Part of a small language model's weights: 2 heads of 32.
Each number is 128 + 24 x the weight over its row's rms, rounded and kept within 0 to 255. Layers, rows and columns count from 0. The size above them is the row's rms in percent of the matrix's.

# layer 5 attention query, 64x96, rms 0.115, rows 0-16, columns 0-95
size [ 83  95 122  95  85  88  86  82  76 112  73  92  93  93  92  85 125]
[[123 172 137 155  89 120 104 119 147 148 128 139 101  96 122 117 144 177 134 121 158 149 112  98 160 116 127 175 113 135 122 136 117 143 122 107 136 117 142 141 147 140 107 115 125 155 134 151 106 113 119 130 104 138 140 134 110 180 103 185 127 127 105 130 107 136 147 124 120  91  96  94 118 183 118 171 109 113 157 135 149  91 104 121  89 122 103 140 133 176 167 148 119 184  97  90]
 [129  99 118  79  64  94  85 132  93 135 154 146 151 125 126 105 130  92 124 110  87 176 118 126 110 114 175 125  99 143 122  95  99 141 129 105 138 160 113 119 120 160 113  94 101 178 156 112 110 145 121 154 131 113 101 133 143 134 174 130 139 115 129 168 128  95 117 124 140  77 135 124 112 102 129 123 173 119  91 152 130 105 146 145 146 149  84 108 124 138 122 120 125 120 155 149]
 [ 92 112  94 120 124 117 124 138 102 131 148 116 123 116 127 151  84  97 153 129 119 135 131 171 125 134 150 115  80 115  93 129 138 158 156 149 144 160 101 117 143  86 125  99  96 134 131  89 135 120 136 158 138 132 136 164  98 132 146  83 142 130  89 128 163 150 150 102 108 124 142 114  85  73 123 111 157  93 114 159  93 169 144 110 128 141 119  91 135 117 110  98  84 103 171 137]
 [138 134 156 147 121 121 129 121 115 167 117 164 139 125 129 108 143 165 105 103 129 155 119  57 136 104 115 106 141 141 154  99 140  84  69 102 134 120 148 138  96 161 118 147 154 102 133 151 124 138 132  94 115 106 123  95 159 147 138 152 119 137 202 137 113 110 114 122 135 133 115 141 156 177 148 160 108 164 148 141 157  90 116 143 144 124 139 150 144 151 168 156 149 130  94 117]
 [ 80  99 171 119  89 135 144 184  93 165 153 127 138 105 116 142 144 128 131 137 107 172 123 105 112 117 144 108 120  99 125 114  96  90 167 114 156 143 106 146 125 142 105 121 102 135 108 111 136 147 128 153 142 108 137 140 178 142 184 100 110 161 118 138 119 126 130 137 155 104 168 169 120 101 128 155 144 120  95 149 147 150 143 122 170 150 115 124  92 105 108 128 164  88 145 147]
 [ 77 106 147 117 122 151  88 120 112 119 131 148 152 123 153  92 120 142 106 123 147 146 123 128  86 134 135 107 107 107 125 113 135 118  83 133 102  97 141 155 134 119 144  94 183  87 118 102 112 146 184 132 127  90 129  73 188 123 116 145 133  94 110 130 169 113 153 138 121 121 166 108 152 149 146 139 118 100 109  93  99 100 122 100 168 123 128 139 143 142 114 122 116 131 109  83]
 [140 123 125 124 108 104 172 123 122 137 126 178 137 121 121 128 110 149 128 110  90 163 127  97  99 108 138 157 138 113 124 103  68 106 120 132 160 135 127 117 110 150 135  94 112 151 166 139 110 152  83 137 126 117 120 104 163 149 161 143 145 144 164 147 148  94 123 113 108  98 151 135  88 100 156 186 104 136 120 140 160  72 187 111 120 168 143 135  97 145 141 136 135 107 126 126]
 [139 102 155 152 117 135 128 163 123 204 136 131 154  77 135 171 117  97 166 137  95 155 112 102  89 144 145 144 147 129 113 119 118 121 170 118 146 165 101 104 118 154 118  96  92 160 122 112 124 139 127 148 130 102 140 153 130 129 136 102 130 148 113 100 122 131 116 123 111  84 136 166 124 127 136 127 129 103 140 149 152 181 123  99 102 182  85 122 123 109 123 142 101 100 148 168]
 [138 113 138 129 174 142  84 144 116 109 121 113 116 112 127 134 112 143 136 129 125 102 135 144 128 105 147 108 121 153 115 177 153 142 108  96 108 139 112 123 156 125 112 114 155 143 149 117 134 107 143 132 104 137 120 190  82 132 116  84 137 109  64 159 148 138 131  67  99 179 134  95  98 126 124 104 138  91 122 149 136 174 122 108  99  98 109  99 166 132 130 115  76 132 130 143]
 [ 91 125 103 156 181 125 108 128 129 148 146  93 131 117 139 126  89 138 154 123 111 105 134 146 118  97 133 137  94 152 133 128 161 183 128 124 118 139 115 135 119 123 130  98 131 124 128 119 127 118 126 138 104 108 110 172  68 160 110 105 110 109  83 146 147 139 144  70 161 153 130 101 100 120 107 142 122 116 149 106 119 104 163 115  83 102 144 121 183 134 140 128  62  94 128 135]
 [127 196 152  87 109 134  99 132 152 121 118 132 118 125 140 135 123 133 111 105  98 175  93 108 182 135 165 147 115 137 130 154 118 166 135 113 105 138 117 130 158 141 119 148  96  80 108 155 125 116 108 139 140 137 135 142 131 164  90 190 135 140 132 124 130 100 121 136 155 111  92 131 106 147 144 118 116 123 113 142  54 104 126 146 119 142 181 121 131 121 141 154  77 122 113 111]
 [137 104 137  86 145 143 131 139 129 150 125 143  86 126 133 122 131 147 154 147 133 148 133 175 117 108 134 134 113 161 137 137  96 115 103 141 183 105 140 102 148 144 133 110 152 128 168 113 118 137  35 111 120 146 126 173 134  98 115 124 148 146 127 121 132 129 129  95 164  92 105 111 124 114 130  97 128 116 119 157 178 117 157 120 143 112  84 140 198 154  96 149 114 125 131 113]
 [151 102 110  78 131 160 129 145 121 132 131  88  98 158  86 101 122 113 162 133  96 130 140 127 151 137 105 113 124 139  94 120 101 156 191 143 114 140 115 111 143 149 122 132 132  99 106 127 146 129  82 141 139 170 107 120 131 143 113  85 138 142 141 152 117 128 121 104 130  83 147  71  96 107 114  95 125 118  86 133  81 124 141 120 142  77 173 111 120  97 132  90 117 120 119 115]
 [ 86 131 140 127 123 136 141  86 138 118 158  97 117 118 133  98 155 152 133 176 130 118 122 137 135 145  97 112 123 142 112 155 173 125 121 121 124 163  99 180 129 132 119 132 117 117 123 122 162 132 169  69 115 121 137 131 133 132 139 157 137 102 181 131 142  99 144 123 159 185  61 137 127  67 157 149  99 151  85 130 132 107 147 113 145 150  95 121 120 119 136 154 137 113 110 116]
 [152 147  90 126  96 113  83 126 167 142 137 112 123 119 101  79 108 163 148 126 148 149  98 183 137 146 130 132 146 140 145  95 175 105 144 122 148  96 122 119 166 129 146 100 117 116 146  98 123 107 104 189 123 115 125 148 156 119 156  73  92  95 120 106 123 132 110 130 107 107 132 131 148 146 106 146 142 129 125 111  88 141 108 141 114  93  92 141  85 169 124  94 131 111 128 134]
 [136 136 174 120 145 130 137 111 142 160 137 104 129  80 165  84 123 135 140 151  84 116 100 155 102 118 158 119 134  95  81 152  92 124 146 163 121 112 132 136 121 162 127  82 145 138 119 133  62  75 156 139 131 145 128 147 124 105 152 168 116 106 101 145 119 136 127  92  97 111 109 115 144 114 143 124 169 106 113 135 123  99 101 106  95 140 121 113 113 177 126 138 111 170 134 114]
 [147 121 113  95  83 125 108 145 123 116 150 154 153 119 132 131 103 116 129 116  78 172 112 159  98 142 145 126 110 127 120 110  91 137 149 119 117 188 107 125 146 138 140  87  85 167 153 104 157 127 115 156 132 130 102 141 130 126 146 128 155 132 131 138 122 116 106 132 125 109 150 131  93  78 120 133 158 102  95 137  97 149 149 129 129 142 117  93 129 129 100  94 137  95 211 169]]
# layer 5 attention key, 64x96, rms 0.123, rows 0-15, columns 0-95
size [ 86  74  83  74  69 107  70  61 132  74 232  94  79  90  89  84]
[[ 98 129 160 126 151 158 157  85 103 141 116  98  92 164 122 122 127 126 125 147 144 106 143 124 154 111 142 118 147 161 114 148 121 113  85 146  84 101 135 147 143 145 156 164 181  95  72 120 146 103 130 100  87 150 127 102 122 107 128 130 126 100 115  80 149 150 143 150 130 133 106 134 182 130 140  93 118 107 149 127 151 160 126 157 129 121 144 145 163 115 141 117 126 167  77 140]
 [158 110 149 110 125 156 143 180 168 125 143 145 133  96 113 138 108 119 138 132 131 132  81  88 121 170 104 135 110 173 151 131 105 129 119  70 159 130 127 158  97 156  98 116 142  86 168 140  68 148 146 124 142 102  94 152 122 170 119 128 138 119 142 126  99 103  80 140 118 117 141 134 146 101 109 152 122 144 144 164 143 108 108 111 149 126 107 111 107 149 161 138 157 132 161 135]
 [126 113 124 121 131  96 114 175 120  98 188 126 157 114 109 102  96 136 155 120 122 154 104 103 103 137 153 130  74 128 159 103 113 156 120  95 150 129  82 117 104 128  86 127 143 143 174 143 104 131 121 155 125  76 106 157 134 164 114 153 157 134 113 161  99 123  90 132 156 126 164 100 117 137 125 125 132 156 111 109 134  88 125 110 132 174 116  77 103 144 143 120 116 127 112 110]
 [ 99 137 158 114 104 132 128 122 135 170 126  95 113 125 100 144 138 125 105 141 153 148 163 121 130 106 126 108 131 109  98 133 111  86 112 126  81 114 139 162 133 141 179 137 158 123  99 102 135 113 116 111 166 172 102 146 153 140 165 118 126 119 227  83 121 151 130  93 138 169  91 130 145 106 117 107 118 107 120 137  98 152 118 153 137 102 155 163 119 119 121 137 140 129 137 147]
 [144 137 147 115 133  74 115 133 137 129 115 127 145 128 119  93  95 125 144 109 108 188  82 100  92 139 138 126 127 149 156 142 146 134  73  71 160 101 115 124  88 138  97 126 140 117 154 143  94 157 133 131 129  94 116 159 147 160 106 145 152 137 144 154  95 112  88 144 106 147 147 122 132  94 127 164 151 151 113 114 117 115 149 120 143 162 106 104 120 134 162 167 167 138 119 163]
 [153 100 101  65 107 107 114 147  99 109 129 159 145 122 137 107  87 128 134 120  65 150 108 119  92 121 105 154 101 117 150 107 114 145 115 113 144 143 122  98 116 130  75 117 133 114 181 135  75 152 130 118 111 123  78 111 121 148 124 105 190 124 157 144 117 123 118 107 127 140 163  78 112 125 131 153 137 117 161 115 155 116 152 142 139 138 111 102 102 126 145 134 128 118 136  88]
 [143 123 146 110  93 132 102 146  93 143 132 150 151  81 142 130 111 133 148  83 125 164  86 103  92 117 169 143 112 129 135 134  98 149 104  77 163 115  99 133 126 162  99 142 143 140 156  80  89 164 116 106 110  94  74 130 158 167 141 144 166 133 132 150 119 107 105 110 124 102 142 144 123 109 117 161 167 141 155 164 156 124 136 137 152 137 107 111 126 147 155 151 133 131 119 134]
 [122 116 190 127 124 118 137 197 146 147 106  99 105  92 118 124 126 124 130 123 135 167 119 126 109 170  96 158 146 186 131 150 159 134 124  92 144 116  82 149 113  91 130 112 136 111 145 145 102 166 132 141 166 114 113 132 122 153 143 116 156 137 154 139  90 124  89 117 124 103 140 119 127 111  95 121 129 125 135 162 139 130 138 106 137 127  77 105 116 136 175  95 153 100  90 150]
 [135 151 115 143 150 158 176  95 169 108 117 106  89 143 121 151 145 143 104 128 148  99 157 163 151 124 108 133 155 128 116 150 153 106 164 165 113 174 162 127 194 132 155 152 129 140  77 146 157 112 147 129 141 169 152 130 104  91 105 134 117 130 119 101 165 163 161 136 137 158 115 139 131 140 145  97 103 131 129 136 115 106 111 151 118  91 153 156 127 108  99 112 110 162 139 133]
 [118 106 122 115 104 129 123 149 133 157 176 136 138 103 146 144  82 128 141 110 152 147 135 143 119 113 181 141  91 126 120 152 123 131 121 141 204 122  83 154 146 129  81 145 108 110 135  82 121 133 139 144 115 111 121 119 114 152 173 107 172 174 126 144 145 131 122 122 148 110 196 137 147  98 123 102 159 149 145 166 113 119 136 117 121 128 136  98 102 131 166  81 126 129 124 130]
 [123 156 129 143 159 150 135  88 133 115 135 123 100 165 135 137 176 140 105 140 131  93 160 153 146 121  99 123 166 105 126 148 137 115 136 161  89 135 176 133 178 111 136 159 120 149  84 156 187  83 130 123 135 165 179 133 122 117 104 110  91 119 114 103 155 159 146 149 123 124  92 108 127 137 134  97  97 123 132 130 119 152 103 155 126  96 158 155 151 117  94 121 125 157 125 119]
 [127 160 124 129 115 174 119  97  89 117  74 145 144 139 165 152 147  90 119 113 165 100 137 128 167 147 107  98 142 103 163 108 171 140 118 136 133 123 150 111 163 127 127 122 133 153 111 128 147 109  95 112 108 135 146 145 104  83 127  83  94 134 127  65 156 143 137 118 117 120 146 131 106 139 100 175 106 118 148 114 151 129 133 108 139  74 144 132  98  85 131 114  99 161 138 124]
 [150 122 123 127 124 124  99 136 174 127 152 154 148 132 137 172 146 129 136 118 162 135  64 136 120 115 172 135 114 132 146 139 139 128 118 154 120 114 132 105 142  91 108 136 132 207 117 112 118 107 102 116 142 149 135 139 115  94 159 105 113 108 130  98 128 184 128 146 133 125 181  94 146 133 135 115 139 133 188  94 132 107 126 142 174 132 126  60 130 132 110 157 146 123 107 123]
 [123 113 105 136 134  91 115 165 115 148 137 117 183 123 131 113 111  72 147 111 106 146 157 119  92  99 142 133 145  97 155 143  92 117 143 106 139  92  97 134  76 131 122 156 129 164 179 102 144 105 116 121 125 155  96 124 126 141 145 126 147 156 126 140 128  88 132 110  95 124 158 136 123 125  88 151 177 143 144 175 141 132 154 159 121 136 178 102 144 170 155 123 137 141 114 140]
 [142 141 127 144  95 167 138 123 152  76 121  85  96 132 119 149 132 117 154 151 134 105 119 122 133 134 115 128 102 153 120  98 115  84 133 130 126 153 139 151 145 115  90 157 118 122 150 135 142 163 132 123 117 161 139 163 108 127 125 124 161 137 191 126 154 156 120 134 148  98 103  86  96 141 131 125 143 113 141  92 147 148 134 126 140 142 128  62 144  57 148 175 107 125 172 114]
 [ 93 127 115 102 120 171 150 116 128 111 114 141 103 158  87 137 180 135  96 109 157 126 141 137 151 156  52 114 118  99 141 164 109 160 114 151 129 139 165 103 142 127 159 141 128 150 138 172 130 135  88 120 134 120 118 108 111 100 114 116 133 124 139 112 158 134 140 121 121 109 150  49 141 124 162 126  96 134 119 124 167 157 100 155 108 111 133  84 131 107 158 112 119 119 147 135]]